From a checkpoint of a small transformer trained on Wikipedia: width 128, 167M tokens.
Each number is 128 + 24 x the weight over the matrix's rms, rounded and kept within 0 to 255. Layers, rows and columns count from 0. Numbers have three digits each.

# q: layer 10 attention query, 128x128, rms 0.0522, rows 64-95, columns 0-127
# k: layer 10 attention key, 128x128, rms 0.0548, rows 64-95, columns 0-127
# v: layer 10 attention value, 128x128, rms 0.0776, rows 64-84, columns 0-127
# o: layer 10 attention output (transposed), 128x128, rms 0.056, rows 64-83, columns 0-127
q64:112118099132097118142108120111113113132139112126102085134133100121143104102155167088127132131072105150094132099101099095115137120110157152140133152139159129125106146131155148129129129152150137120128147156115125096151114140133122080138096096165161115163126111104127145135156134091106132160143114102129138107132146139148114114134168105139129122129144133140119133145145114131097111127129
k64:129117125140151155124092147132123153110129168090104113142150132176136128127158126112129145122135124136114133122136146130127115117114113130156149151129143125107142116116125109143089151133128116130103148144100122118125136115157126132112160140117183131153164121143089114133127148132134160167120125131129141111118155126129123134091100182137105163111110142136098123107116117141152117154123
q65:188121139093109110143134129143152153098140133097115117130093120105141093123124172119117125067133118160139103123115096102128159126107141117139125091100152153155118103125140127120107129137126133123104131122107096118138136127109091109118099126137111140164116087105107072135112129134124100141083125100132143117151121155129115143092132091092108075133108093125130109115138109111127138120121
k65:116115132106129148129129138098130157106142144136140118112136124153154116143149129085128126116126144141137109139131133156135133140116127116145125115157152147126103131136141129160140130125096128133133124112120094166112139145130127125128123141131105087140099114119163124110122143121118111084114140133133118135097120152140084113118123108112115112130130096115144131131158114123081160127141
q66:157115107093117148116117144141181119169152120134114143131125140129134136133137128122119129077124134106127129147100090079108090106129140101111127118113109155145097133133158115122127108166112122110116100122076108111128143144111143126111130142143110152122138132122112114129108133134103162107141117164116089125155117142132138116146123141144166095112106119129143126105115141148127125154122
k66:109135118155099092123123125147107117140153133112137134092139141100129130114124134104137124118119132120147135134156097140111109090146131107108110182123116103089116122082127111139152141142143133113112139121138136155148114119144115124093149123126086111161098142113100138128076126155120126136128144160113127149121078169149103096171126120125154123149140120113141119127137153094131131114124
q67:115153147097152106138097130124105115105115143133128116144131120098144170089141136081115169129132144137109143112122097146143112130134120132125144142118152128112119137113107126103147143143112101156101158134121127136126127131161104120122124126117131143137141137124111139165106135144109125100164163115133123114125087139151110126129149149103133139116145124148144135132137148162116187134113
k67:130133161121122122136131142130130128093072159132123128136121144102138135089116136114114171160119122152184117093128141128140123144096125134127165144143122126102128137149128126138117128126125136068148118140087117129127144144123170105144123123151111109177126131124120114114136098136110159145109140098109106169123101134141149182119121079113123117127133124133097158112116148133128137149116
q68:121148149099124156140095161151149165140125124150145121155122149093159120111114150115122086136142122159139133109113140086130117099152140143140156137128144146161141149128153112155161123127112136119112122130129103068139128128093131133091134124150119152139134123137140142118109133132129140122151127144103104104096118144133148093133126125104080138116147096126136147146143122096158135137140
k68:103135162131141147147159142122107138107090141164132166115131145125139119097112146125122126140125130113128118152142156116155078134140125127132151130152165122109120125147074104116130126117110100084158118118119150141129123151140125121113128119137108143154119086135195132141107124120077140120107135095127140137104126103156172092116086107104124132130090162107123165117108100089137121122121
q69:106138121130109123123109132194106106115124129137136132106136164110169137130127144127140139145147107133128114132159118126146089110139114114134163134124169150153112145098105109130127136127139116126132152087096100130126102143136105140113121134108161149134146123155131099195136140111130150140122109120150127122091132136149092112104137125113124125156131125102183151105108122113141144087118
k69:095104151110109119117081143124126135069084136110168126129114115123186139095171107087121156139105090136161125126127138151143135125126092117133142124098132150104129110146143162148122129097107139076169115130087122146148140141104118125117150120132117120170150108118141112127100153140160166180109152113132149120144120128148103103126131122153058129137148110136127131117124133101121119149130
q70:141124129159155139110145109147132116129148091137113095115111143130082109163098128148126110096129093131120107113093131130103145093117141171119092119120129122102145145137120132088133124170131113144186134125113098133160083072107141153155111107137122099111108133109116134140103122130123114169121118102116125102136120148131100156112121107106126119122122138142102095121137128118108122159127
k70:110122096139092120123132116089089169164113121127088103154127116082113108107137138109142124104139108174136150149134128095137149187090157132103109150169110140143124167113106112120170122132136125138141152114119106166130105132152123144078132126152159087140107146135077113119144124116113137117124142135149092152122129093109120151118128074134113140124137091153141082126145113113094095101105
q71:143063142123130172146147147129129132166161093127119133106062073113088107152095141156138139106124136137124122121130105090104104138142160146122101125158086125137125118080122116155167123161149140103116147175175136130143155165122123133136111137120087118140136106113098091084121136125105088140129108130138109135150149144153163160142107164127150129118142129106152095108204119139124127155135
k71:116144135123102157132133147133092115134094135150148147128138135115121113122154140143130136156130179093120110123102104136162098111127160144122131158105125092142156128116147124120093124174133151134152124090127144125118147124149092168095132139137145190139123092126118144161098139126146131095145149130116132142135107154192095111141094142129115117149118134123144103118124147123120100079135
q72:094135161119120156143141117156149113120112134074129132087154129117144147130150122141091127131098116148147079115109139124128169128113136145097080149104111130093094073096126089154099123100116144139131143182141132140136117140161076105122129158112114134112146094117100123142099138151090103152129103135165122141130123116130128115149155109136155114149137093158102100166173112150133126149128
k72:142097157112181167076151123105132123137115136161147115141150161139147101108151115123143124115100120124110163109118178132136108110120125133158142126124108131172144138147133165122127113144110117170160126080111117107118155128158155105151151167085157088130129104082119122107131117163091125129130122126097103114134147130086137158125142123107096149129105103159132124122129135145117158125133
q73:091117114144112138140137134102104115093144137137153143116171117071125116137102146150138122185116147092115123137147099113149151119113150133161133167148148118125119141143085143092104101097117133115108141167133118134108133138152067158111116106131145128111118103127140167125135145096118127097106113164159087105128120173127096101128123141105152119109102062084077201121133132121123165124169
k73:127125124134123131112161137141150096108113159143115147172141143093181145131172132143135173102150138132182173141138146135123149100096104112134135120111125082140167125119093094154154138156168162150142145142141172128068137147147150124130173156125144129134115191137136105108141096146157113133123108097105124132142103132136091136155116135149162139103123161134111166096132161118109157172121
q74:146142179152139077174161160156173143158142176103114156145112153106141133066149180184126112113148109124130141194125110145109115164104165143126138143116153142092094156179118160144150094101135120156100108105138102147109133137117107092119047101157107141118108091130117113133115130135160090129074153121157113125133100140105132118159114063116086099172110129162115078126143131162110149119108
k74:172111174176137121142178136112133133146143118131105104129153131120157168170122150112144129166121105143120135147055119121150135101089161147097152124118112110155107138136142142125143142175132122123172114163115122082137111096128139127138163122098110162079109152166146179140085122100124149045171119149126141135147108113150143132117125096095070103115113108133136121111150135094176159174121
q75:111126128097138111140118156053120116102110117122108125098118086137205129131122158091125184102131141157166132141134106142121123119175161118148149105087089099105118123137108102116122110115132087130129122167145142107128101154097143118114144153123144167129084142162161160159154119161128103123147127130137159086154120123119132148100127142144128125129120121112142149163121152135100149128089
k75:126101094111105086197092103126135141102172113120137142147116122142150105129108102129126132116122127121112121131132138157116125110138165166094129143139144111138138129119152162100139144156113149129143113117159166118142105124138167168116094130099100122106160141105112142143138131146107120154121109140099138160119133175109103118145126148132067141124136127144129126160156091092108137116145
q76:096176135116112100118121126128134118127133151137156147138102124157135138132158118149131090125181151162117117122083161096169110156119112141138084099152163147099144122144156117096152100105112123101171119123169113109144114142137149161144110101122129130090150136152128135120112128109102127153074160138123124114162142174143107126130150145140046138143118110147108146138140101141102132104117
k76:110129120143107139115141108121131152137107123143144141121124110189171136121136119143162125113112087129152097109181123087095151139116128113133114145150138173158114150097150140120138133120103153136097102120100132101152137069162130132131115174120114133074107135181136117123154147121164136089141111111104141115112138109126164124135169119126085141145147139107146139162125146105087147112163
q77:131132145124152168113098144098151059111124130155125099149109157101123135139168120156125158131150140120144176118081107117121130139071105104130167119143120161111107122065090129127145139113088162103183085104095145114158114152099159166094147121137180133117159144176112125118126137132136205163179138127075144125108155165094141147130137151110149084125141119132130151145127105112153113151123
k77:128090113126132146135114163100140127148166122113138091104090083174147125132135125145116127091092158114145154121150141154096151126130100083132103163148114161099126112111089164144097146077102131119090112209145096102153170146140144113130150123172135143059156098113181133129089151089106120124108129154126144140142170117087122104101139135134099094130183144101138123147118140108121131133078
q78:121132127123112128187163122109082171131110147119046146129135101109144139111183145152116134110129125120094146139137108095151127097132131133103142160125151101165127099114131074135109126163134138151142108139141098096114116140103131105120142125142099158160103113138124103148108133126132104106112122147120119122133113120158128079091069147124128134137165142159109108131096075127161142143127
k78:119142151160137160137128103095144156138091152147139155130077169114171150149180124106158103158132126129087131204115133143118129124139137132134143127128119107138131131097145096136143128163121087141130104103133120165168133117106062146108162125106113156160146130150108132144134097120138098142101144105132141139108144190118124116107097146140148150129100154132132106126137152136128123126118
q79:147163125113119098158115099150126123155174195136117150132182173144132114129147139105160171098153122112168154135064145110140094146123131134101126101141107132149130184161115088128169144170166150148104121128148102187117143127139127136108117147093123081101117107095107119125133158115120118118181144118126150126132115099104121105154181141131167133129159123145085082148159101172147097122145
k79:155160107176121086169124152142136186132081137116090091115141153126109146132161143166143170106083127077077114106087057110138125145111096122147098144130123129196115102134147124165112120132124163098094115168118132126113108135139138116129143147068124127118105112143127128108090112081095164127084124100141151113110126093130126157122128103108135089145127137158124153120105127168158109132116
q80:114137166096122117158123151126143112108145117134151117135105107109118111108110149117148143108121158165158123131142133108103090105143109135145133108174126153088139128125132153159130126113115112123099144157156122124165120124145122124153125133113145133156145165097140102108133104138109157125136140123114147105113137135139126139144130147125154104127120146169120156123159145129104119137150
k80:135150104131131110145154146114132129129126118132140151140144117121110124134128118146103126139128108132141122106155154125151130136111149132125125109138131142156150126157141112117165113105124113130123140131120124139146111137107165124145122145146117147109118131132157141138144122144115122121125126110138115135130132132109101139130120156103130123115141132132141131124124106125120136106132
q81:148111119102115120146125116111127128117150127129119151135091115157124115118119158130126104162138120127138105133146109124128145128120138126086133112115137089121127112116172115133158139144117121090116139124118121139150121111123109125108124148113110140149137158140115100090110108119115153146150128095130133161117134135149143135113108126142112139119123110124130102087122122124138130094156
k81:132132134111128090139136153148119137109147140112117169109150119106138113128129147138132128150136129126163149098094128113143139125135158106112135121133117115150133119117141126147162138157122140139092133105123140157120121138110141136146144115112098115128117143113152123131103132139147117133112130130171116144142116130101103121132152119105092118137135137112147130128146142130107152132140
q82:100129130100157132106181168148150158125140096155122162116144144126127118105127139140136130136152147106150134117117139139112136116144128080131122140123117134149117143140121107093170119132078171101139101124150157123140106126126140161119131133107106135087129130109136141115113124108121160127177132150169086156101125103122164090150141137162153144110153111144131118114131146170128128165127
k82:109095117125138113082101107146126134115134092128143159124115129118118136117110124122116124091135126153100108137122113119127152120147133112152118153123090111122146082116116142135112168122133128121150142100154159112098117110113130144103143135114146150119097121124086159138125128158126099153114140104131103126137112148117119095093120162150162125140122146103124099123100138117161138107097
q83:120099098095092082113091140118105154051120120133161172102114126116166143133105110093156136106116142152124101128152118115167118109163137120127135140085122122154133118124116135126119119110125135116150094121115111140138065087115145110113107129091113156102118133130140122157121148162139152141136124131145084134123119138102113128114156164136128112131112149104159140122134148095133132144142
k83:124136148135128139175110148107101122131122130136148149116104143134161125125126154126133138113114110125128122139110139120126136113141118132169152165120140145137151153104109117138152120116121123117107121149093165129147149130150109138123158152150125131122140100128143142128130170110134144122091135147142144125097138153134122142141125152127110128163128103170132141120107130153146116128127
q84:137118136118162074088148138111168166091135101131117110135141130144128109156110108132149109125105123151122134086134086111147164109079102129146131122131123117131132109153101150127147129148123131125130130103138132192143100129143119159182102083122081103125104102105113115100138095135134136135139090115133121102114113116118125129127163103122135138114149138135108134154149139134132147120126
k84:146163108102110152162188110110132101157165120168116107117153136122125100147089110174117093160110100125136149122117127096133115126141139141133105091115147165108104155131115088133143120156108114161116125121118129124152160135125093137116133141136135127115135096150160123097171150094128106094079120157123152093134142133122128131122110145143136098084075112147116094172085126155158118113117
q85:116097144147111070110123154111104088098118102119182132115099109104120136124126089102151142117100154166114134116164117124142132136114092153146123142112105131101097143095124156149101179127105077141121136097152142119086128105131138085161108144125122122110108131137147141141111130151130127102127147100172133142116125157132114119125152105151159119155116152161114141120141127157161181111138
k85:132108146153172135113148133145151109149173135147145110126105153095109109144132135196128124143111134131148154114120118140112111090162135109102116192162119089147115190118105108094082134137116109161143150111128116121138126135134082172138128144117136134157132122120102149144123142110117139118151138122142100117105124143156151086126092146123157119150137120095121134095127130115123164144127
q86:152133166126098098147083156104116132123087125129160141133098138076165145127140132084153133139129117129116176128139118113131143138119122148170152130126128143161113093098113125162152171149129134113115135095113101125136123132077113113094127140101150154167136123111131140136102156108128155129160103097140133125107141156131114146149151110100129075152105131170121131137122119148164155119120
k86:084095106101095116127087123088074127079056096102158147098130081158123150109147083043116191144111120152089157131159139127149137174122117147146171121113122158125120094098082140165196151060111145083173147140137122117102168131138197065071140131095122114165158117115176149151095147149107137151114148139156127111128124108102080117140169110136121119155148097178152125159136150104147114104165
q87:139163120152162119114165140188138095140102115122125164138160171127132125131164100108092129095159146149172132127110130143127103186142106089105126105143140147128132192080171113113138134134106150139092101108188129114125133176098141161126113121097113109130165130176108111125091118125145125125090158151139117105109113117131100138125148097134124130135179152115134118154126147136180102113101
k87:135109120127163132116080183114152133115082103125106184129161119170193158122184090088111157086078105133084126095113140136143148160156133124139146097102137136109090097140155112146169120123115132065159081129106073109148146077116118129079135127156085175131133103146083125134094139173084133147142125159142127129145100126138133140117184099139070128140158076157166124138124118085141140127091
q88:102107098155102134122110120130153162121152136137143103151126146118149129118146135143110145185140146150107170162170157126139119144163113135130121118120116142115135138133137127101140193096114126132141103133090140123140143133128103176141138112149101152169140158122113138130156142119190103161083132131098158132149160162135098101135115149159130157171113101134153114153161172099155123096172
k88:084135125147156121141103121117161114150113147142088132139143066183153139152124116172086130070133135129094148176147122126144118131142103111079129154158106146072120136117099161125111158133155141117147118129162118153079154115132120120117104118120139133125126128144112147140126117153143148104144105092067116098145145121129121086097147138142150123137167124125140120109105177140086100130125
q89:116113151106158060092118147127100043147120149141086160119122115056119151109123093095119162164114136130113120106120139093093133144076127083117106092147192132159108150118139134120129105136143162141157144148143099152156132146156127162126101119097170067154167172159140113100130172149138111133102115121122136109119130140164148164149139127108132137142122133133143089079135112155173123163123
k89:177139138137132135137105120178155149121144109087145181111099151152085150135127148095144138150097096138125108148131079145139103131113111134128115096128122113124132155150132137120119130108125124154156123167103146143134164140125122114089120123106134111104148116149134159129113101119116136105127113078099097131128105142165122123106146135121092111109138113153145143113123129107121118136138
q90:124095112144130137107121096116160111140147133121124129135117176155112108148140143120093113091137132130171117128093166121099146126105167155140113135146164150116148151109165140099118098146112137123124072144171135144132078152073131125143095143097068112190138119129139104144085124188126118117113118149149109122120129165130089133122096139115151173141083084113121111091147134143111085151135
k90:109111153101148097108157133130164100157116105104136138134154124089154130122107198102137104126125110122160167090084114100092155101077150099142109107133106158072128151098161151094069120138125148124149135123103123089108116095135117107131117149051152150134118116094122122093147127119122123121092101148120131123117131114157119154089113111145087149170145063097142155102106140144099141094147
q91:115135136148127143156111119110174184129181106175141129144156124190112137143143142130129135124145119108134101110137117147119100129132152107114119166143101154133131146099110153161114117150145151121150141135136179145109100159124106123110093124131149127107115136121114128094150135160146107118168126095151130108115119145119148155124073132110155165143120155124090150167144114080142123157113
k91:127135119129135152098153100095087121151140161104148131154122084126164125131139143145135153136145106089101144124053117129111111105154141147133139133155141121103118081120107095153103137105137147103124116115128114134136112168102135146121171098100161091106109142107133127137165159120138114117109159119152120150131145148132129130131090115154117121136118110144185164121137074125137172088118
q92:125136167135139139063102127091118124115143157091153105122131110125154144140146152090188116175117075176135104154119116141103125127129120138114136092097147146120122115089137107131113110114159160118133089129118134145133094111130122097134116117103153130121136058162089115147166121147161135144110140113138087104143111140109105113106134160136098153115115126069095090087112091134135070128157
k92:119162146117112132155106158156079119143089133103148154127133178087151121152122148096107110160135096118161114139154134132125153159094130132088135139123138116118159117115156139120150058168112157097130109161134115142127155134147114108109161173126157101135167125089087115090104160139123099169127127143091152126119104154077132140087125090102053134148118099135130117088153093121128089104135
q93:083151165096152111087139126112097118141129096129135138096147107120117132136148130094142080144125092136153185143090129106099128108064151158120178124142103116143159086097101165112075118155139138098117090140088090132145099088141128116129113133118096152095113147135134164130195151115109126109158132139116143136133107125140129129128136149143146132092085130146140156129108122162119158093111
k93:141111120090088066107148200109131117131146119109144102159109120094156136139138174120134116105123107122118133149113118149136116114112130139153121139123145122127124147115129143117180091121095146154105139111151127132095158160164180152138132139121075118128138146145159148133098127149148114155075126126124131169155128165120164125153173126150142112149101216151122132125139124142102116146140
q94:075086110142117126106120155138158174127181137163107129071129142123095127104121133116118119144161132065149109163131120141085138139170117125153126133142140121110148100165156135126155136122159113115091109105123118140148115113184152116103097154143144145089114122124113155136156185081131129126179169132151095146114165153111143101169106151196129146113133094130121127154108135125103135155092
k94:117149124124183142138119110144110093157094080114117074130160103149141197108129131119149134151132104145143132104137076082110166151090152145120117130127174115162148105122145091089144122133084166124080155164143166089127135168158145145113124121182123138120142130115158125132132118159129160138141127091145121149123103166103103084123117132139147127101130121105132148116138112125132124111122
q95:137119099125162143134171112132156135145139157170155134137188131121144163115130123106123140131161081106158122129133079092133127117107133128122120160129114143160136119138147111105136135056169149140093157104135154119100102138153129139118157126142121096153143141147139133205180112132093093102119124098119138123131126128128105120150125138123146105106090119126106149124143091155107150133156
k95:107168148118156097142152101136157155122106126094107095149123144134154129118149151133081110133135106091120151086141099125085129102101112175141165149149098159146146152171171143119135142107115124125116137115112164132129153089129108128100138106109150098138120150128153121103112125120168128134139123154099112153146089101138136106150106141122121105141094144122125139119153083159134120109071
v64:153117084129185156147151143104164174150138148113132124108165123185111117116160103146118128129118154092123159132065166120135086123131127140131145118121146118146167113138116145115111180121157122121116127110149105133150102163129129151129154128150067119173133133137107162153141132162144141121174140113160119139125130114126129149164148159112108152138153142135092118113097146151103104128077
o64:112141148144111100123144117123124114117130134101135097126174124137119123103158125125160105097121085171136099126087133132093133122105187143155088122141160127144111111128140171065162117147120165119137132126148129124123112095118147121130118112155117142145112087110138121113140137122140122124125105074128124122115131150159136118111091090156100126112110088160112123127118117080086084132126
v65:145148115124149151120119128151116140154152126162164108132115143115136143121106097144148161112118135101131133124123119151130132113165116137124122102128123143118095124130102141127172129110135106104118097117119136140102108096126147161157113145145119132091150113108165138121132137104143110187143101133135092132120156132109102128138148085123159129123113116111136130096109145163107123085140
o65:151142094115144160155159155163138114146160128130097123103140150131142121128110145166134092124117127123115139127136124134135103116127142122156099135158138124155131129113167129135119157130134126124118116143079124097125138093120102147146121127171094132184117142141126132135128139119142118121128114149127159138143113127142108079119153144102131076132100104118123135146132137130072146135130
v66:130114116150114149115123156130164128131169120077137145123157133106133151111097139125152128131156155148166132127199126128135129111117078104113139095139121142123118114124109161161120149100187133090173105156111120130123105082099122134118176116132101124118108120143108142128132143116126123134127169157127136113103095145143113119158135147174137102125151135084164137113172160164123158091103
o66:115149158109116104104133126145128130137127090116150121096130135095120134118098115160121116131108111119078130160141133150103151150163123152143121159128129087135135117144131147125131126144117191107082181135119115085073122160159114080133141166133107099124083140109096132140132195137093140143112128171161114121120154132115100137120172106135131117168127115148116143155146125130148155119128
v67:154125150155104134123135127170100134099151068084125097135116139154111097158125096149133131152144123131135120149177148109131116150100128158123104140150156109105142103137176101106115150085123131106169124194103148137099129129140105145121148126124118136136114109142158180130145115124125131165132126089118165110146134150131107105098108156125110141164172130152083110128127126091127144121141
o67:084127149158093139146137109135117121112129126161150121130125109177133158120117109155111107155124090127160097113156142139162131127122128129114142182136107125142145107165144120154095129145132114149129143115143171123132147122161142107115138136184144110087141109153172167127109122113144135091160153091170104144078127126127118090134151121126112162118131128103115148146106152134137161143131
v68:132121116114137106130160099111127130137099121101144155121140094149148095124118166103125148124094107116107146159164113149118136148178127110125164176126110176102128134144170090136130143131143139109097129133198090161117108115147134141131099134066121093101105138118132113193138190147139145122112126156109127127167098141107129111076144100153139129106148095104123162122145113079146180108103
o68:156161144112126109159135155124109123093152085089124122109140141088108112135103136146102114150162189141159131156099150113129082142123121130182181114133120107141156140181134109103092160123137119148081157133141132167137151136127119107098147150111158132147107107089167101096112086158131140104124111135121159135087077125132133131137174138130115123151126111123127100155125154138142157115151
v69:117101131133141122179148120136112161128101113148140139151112086124148083119132155107111180183106109158118138121139120098121143147143124142105121113128137124120144145127127142080128110150119115134133115107118126143119112111127138151130113118145135140144159115148105096086123104112166153172099160088110109099103167096150094147086077148134113138185133122161098163189102121115151085097140
o69:143140101126152131095141132130144147099164132156134140109161106154164104121136144143116111171126130119140138095122110117135080136132129127125115125106140153158106139156097143123135124140125082131148113112125138108134132126160128078174127110072154147087139128142111143120167090123108147159152152093140117124153147114151131091138110133146108128163143131153159182146145124088094144074149
v70:134144172125146136106110091098144153131108142174143109130145110111184143104109140103141110123142134142102090146145135122134127174141132126133118128159125135138151136131130144135160148128121107115100138093072110154145122095159133107139123145153115153117124144141136138103134157091098125126133154103077133118149143129126167134130145128122156146142142138117105122138117135105136151117110
o70:179141153138172123148121148110126124153168156136117145104106125116098163159130137120150149132116086134140151099130118132152101149097116143145160103162146100177101153134087133123103140125139113149124117163101147117117131118140106125135111131128121139177071085137126124118107132147106166121142168137128099130117153116131139122121143148120132111139142080104137116113105122108147120166114
v71:115126077116123128111155119150139124143092096150147141124141106160141159108130132110162131112140162110138128152160108103107122121141141160140098113143133147109109151120144135099121145138100148131122130138108123138117110159114174130136110114132093131148133124156173146170150148173127133134144161152137100115086123145111165094122124133150128155120112090107140120127137116131170133115161
o71:151095121116098095152149121137138114102138079104136124123107145145104127162102128129112159164118083156112131125158126136119092123074116115148141140115164124113129115096123110141133180105148147152114167127115128132099112120131125165113136128046121103138143109137135145140158116105111110128127137135092125144106124151146123095142117092123131096126157106131093110120142153137153120114149
v72:118140105082152163136132132120170142102133139100103150166141165130156138123082124128129138120124137180113138131169128134118160115135118103158091117088132101114147156171108151090127156126115131144127148130154161085153135175131083112170160054113056101161129135112146145144088105102163090115072135142133135142130160143151135136110130129169163120114130152136141143206174122123114087142125
o72:135160110147121086112122085143171108087126125113130148141091121174144105172124128143159116086107143178110089113124118103142144136102130163131100088151125168053100175125110116082136125125155139131128139112150166138131174157134147120160108122119066085094139133128076146123127113161145085146097141135123108129130129134150112120137146107116122147141122115114127100180140163118115130135108
v73:097122125141148102109133070088114108099104103105156106168123081128132135101124171163110141116159124182143159122110133138141160156118166147111129139124107116104108116146167115113124132132142161138131113128170193101163130115133120149128107099138158176131159113170100115162124128144145138103145128138178179119108149124129121123110147154128117107111092143161162122180134162160173138150098
o73:112147167110126074133112132125124078088112154106133100103126133139175140104131091113142169126120170146099134089156112123119137129139091134109139130128154098103093085128104132137139153126151097111179128093123132130129125151117144150169136110085148102135163135115114122146115116128114146132125158134131160100137109121135116157123144153113095128103103159170138147106089118134149170155132
v74:135103149156131135133123150163119138164121111117129100145136126135172129110172146169122143162161127078136183098127148113133118100135147185144140156114093108108160117132173160142148105128150085115119115140111136119091113131115131113117097127109120140137158152135097149118142119134098139141148147126114115121110125150112139110103117136135132088152141157118139129096132129111129096137120
o74:132118106124116094115170135161129108151131116135171136176110129121122120119142135149126104192092123128119116127155173091116116110123097119113135134087127109139133146164165169123125094115126123160147122107134095158113136131126149132104144111121160159132119121173113104099146155126142126162143116092155104105132142139117139125127107097113109109109114117108093157128093136128120130120117
v75:148106140118094124082129101132140157145086159138115113122110106108168110155104120137151145164143122154148129105133128139133135117128117105110112113130144144124138082108175119150105124123135149130129101119143128140144148099098109065136156098118119132113116121052118126138114155133153141139123131133125157060149156122095116150110122148158102097130115157123122131116107149104142132132128
o75:133138130106169107111136111125117122107115106146100138115107110145093118135117151139133139113136131138127117158126130123078119148153103135092166102102108106152154156132106154126111132130139137137138145130110126166112132115166102129121109138113184114121105142111117159098155122154101142129134150091102135112159104110121114161121164137113159176110097122129128136141153139149124166135148
v76:137097143167118106143120147147115128136143126125149106121127117144131123120104119117105142155152155114152132119133143151080134148122126139152130159116121098109133125140118160085143104122104161126145149116110121099118175088155141136130120133087117141166087121101152125105156123150126141122119136109114178161097081145098117143136109127105109109125102142100132087108110128130122120116120
o76:108148185116150111084141145162136124146130137148122114179127117141119150110129114147121124152168137146118141140086124106121110114110094125067135155139131170114157133117118137127146140129120113087163107139158107131099112170151118142133094113192099125110126097168132099118122170149121142099132151132145148114123113110109121110115137131151115135107155148136135129126114138147149097107125
v77:144145108126115095136097133127117082171121163141110139144080115158154141121111150118129154093149170101118049129096102107126122124128116127085125111104125099119139148126142077157151135129137140121175107110119164144123100108149149146117142132080153116112114119150124154129134175121111114115157136124149129102108145152123116144124152096109127137117116088122134119139106096144124133178115
o77:126107137142132128131122137118095107129119108099105091135115115114167147124081144118111090136148117105128111175154122107120139126102152135135148104136152131130135108109118110157097131128130150085110101135088112100149096125068134111143147131129190117123112125138105132145103139098149159133138111133110136101153124096101129079107157129118097123132150120128142133077105141123150152119138
v78:098100165131159128120136111108106133108111125153132097121103110138128112161115137108076101126146151114102109126162118126118091142148131153114123147128111156105127098179141155133118131161122133153165147118140085142087146121110110140154095147124125176149093151105138107124083173121137109121134159152133165131115101181087109112131108116161160138139119138133114117132139139136159158082115
o78:119182169122161145102116134150117080126146122140149181136136097135140128134094114087112136149161120115138148114090135124097111113108142099089136100157125144122138140124155105153099166093107111143128170106161130145083117112142137148115100136113143091175109142147123099127143119166102109103163143141148111116132145145154147123120153133156127145137135076132150146103109154132153131118108
v79:113161116127136131111128146136145124159124141150139098111113117151139113137100129109139159107138130136118142124127121073144131151119125135109107135158125148117119133103134122140159114108109111082111094136112160124148102131132114158163156123111124115157112133132150135100127123130156077125090105165125074096102159105128114112122157143136135172134105154116160115151138086110135151161083
o79:149108159122118160130122098122126135123108098087096157144149147122123124149087136164128101123113092112133123140121110143097124104123169119164109103139116130122102109130101103119118109106145124150145118129099110130127104115139133149160128087137126115111138134135143129131101158153131137139133114128136133134189121123144103144174130126071101136147107140130149109116135171168163147152156
v80:115142140125139118149143133132151097136166136156142149123110119123124113097148162095132129085082138127132152075100099117113113134116125105167124148093137120169152163146122153122158124107067088123122130135106106160124136158177143114131098145135130084131101111151131142123152158130136138132179163141093120115156124144112139149152145131130112132109114092133121147146120110137096084097153
o80:144113118122118133185152120102138166109145150122158131114170154138085132165156145094100123114140134112161124138092138124143132138151128166115170118131150180116115127115150118114118129107147133124128113131138099097134134147123104096120115137145136159184149100129112103138120126094141114139124135152119136117154147103135124102149116079134114089138145086102125133103145117122127117120120
v81:110084109124106122126090115118129151107117121090147143111133126139138108147132148153120098129118152111131141144149141131168139147152122108122131123115116123140147113113146106141130145123166127143121092149113107133122141114113131134170124137125143128154126105100151145163099144113113094126118129139086086160102151124118071139088121150071169140142115183134130120121130132147088162094146
o81:101167129115121109129152112154106110180139112092113136104157159089117106132111103111146115132148124109149142134132131137117134103154146133153112119129129126131153153134119111107116097154121116131149127074090170155110129132152128168113132157164161091127130114155109133125153117138143133139142121130160137152135132154117105134133130174145147135128139131117151119119133167130098124175135
v82:152151124155160139121114094123118114094147146093137119125120133127103076098128151182137122129104133109135148108116127138107117175138129103120110164141135125150112153138116175119130123124153139142116142168106130102187153132129090147142133109135129101139165146138136095103112133137120125129125138152127094122103134134090165127070155139137087122146115094174115121157157118136146096126113
o82:108122115133111095126143102115155127104165127135122140172155144149104088143142122112122129116150158136119100098157151128120134116153147127125114112104114113151114089179095131133149124142100070137118100096128131108159120112148123128125104095149097147122138101110124149110124126120100132133130171191087131108167156136137127162152157120123103103126135114137142131151132105136142138136111
v83:147154153137111130110169162154107113116148133108120074127155154096105113155095095141106129151144127122120152134174171140109097132155126095171149143125107117105128114103151144163094108117114152133087100105111117162130107128119163118161183092132167116079146098131147155151124093125122128140126113124141123120124116163123180164126130099106109166145112111102159148173140152131150149116166
o83:127137094145170146156120160153112160128108168078182071094111134095137116097112162135141154115100130130127116141131152123103141107118101127128083124093133082120138135148151125173096151154165072142124143163166114124133106171105123120137098097164129139139112098137124161120138082145084107095101144125132098120131119131152121167147122120133132117177136139124097163096124154158117136132131
v84:143097126135139124117123138078091116133126118146113143108132100096163151118150129075125160146143137129119107169145111114136107135107190109179109151167139146130162145142144092149109150133117131105154111123116110141095084087137081134129168109120136121102130115120182139154112105130109109132128123116168132122151148124133120081144127128131131097177118135108104143089108162111118116146135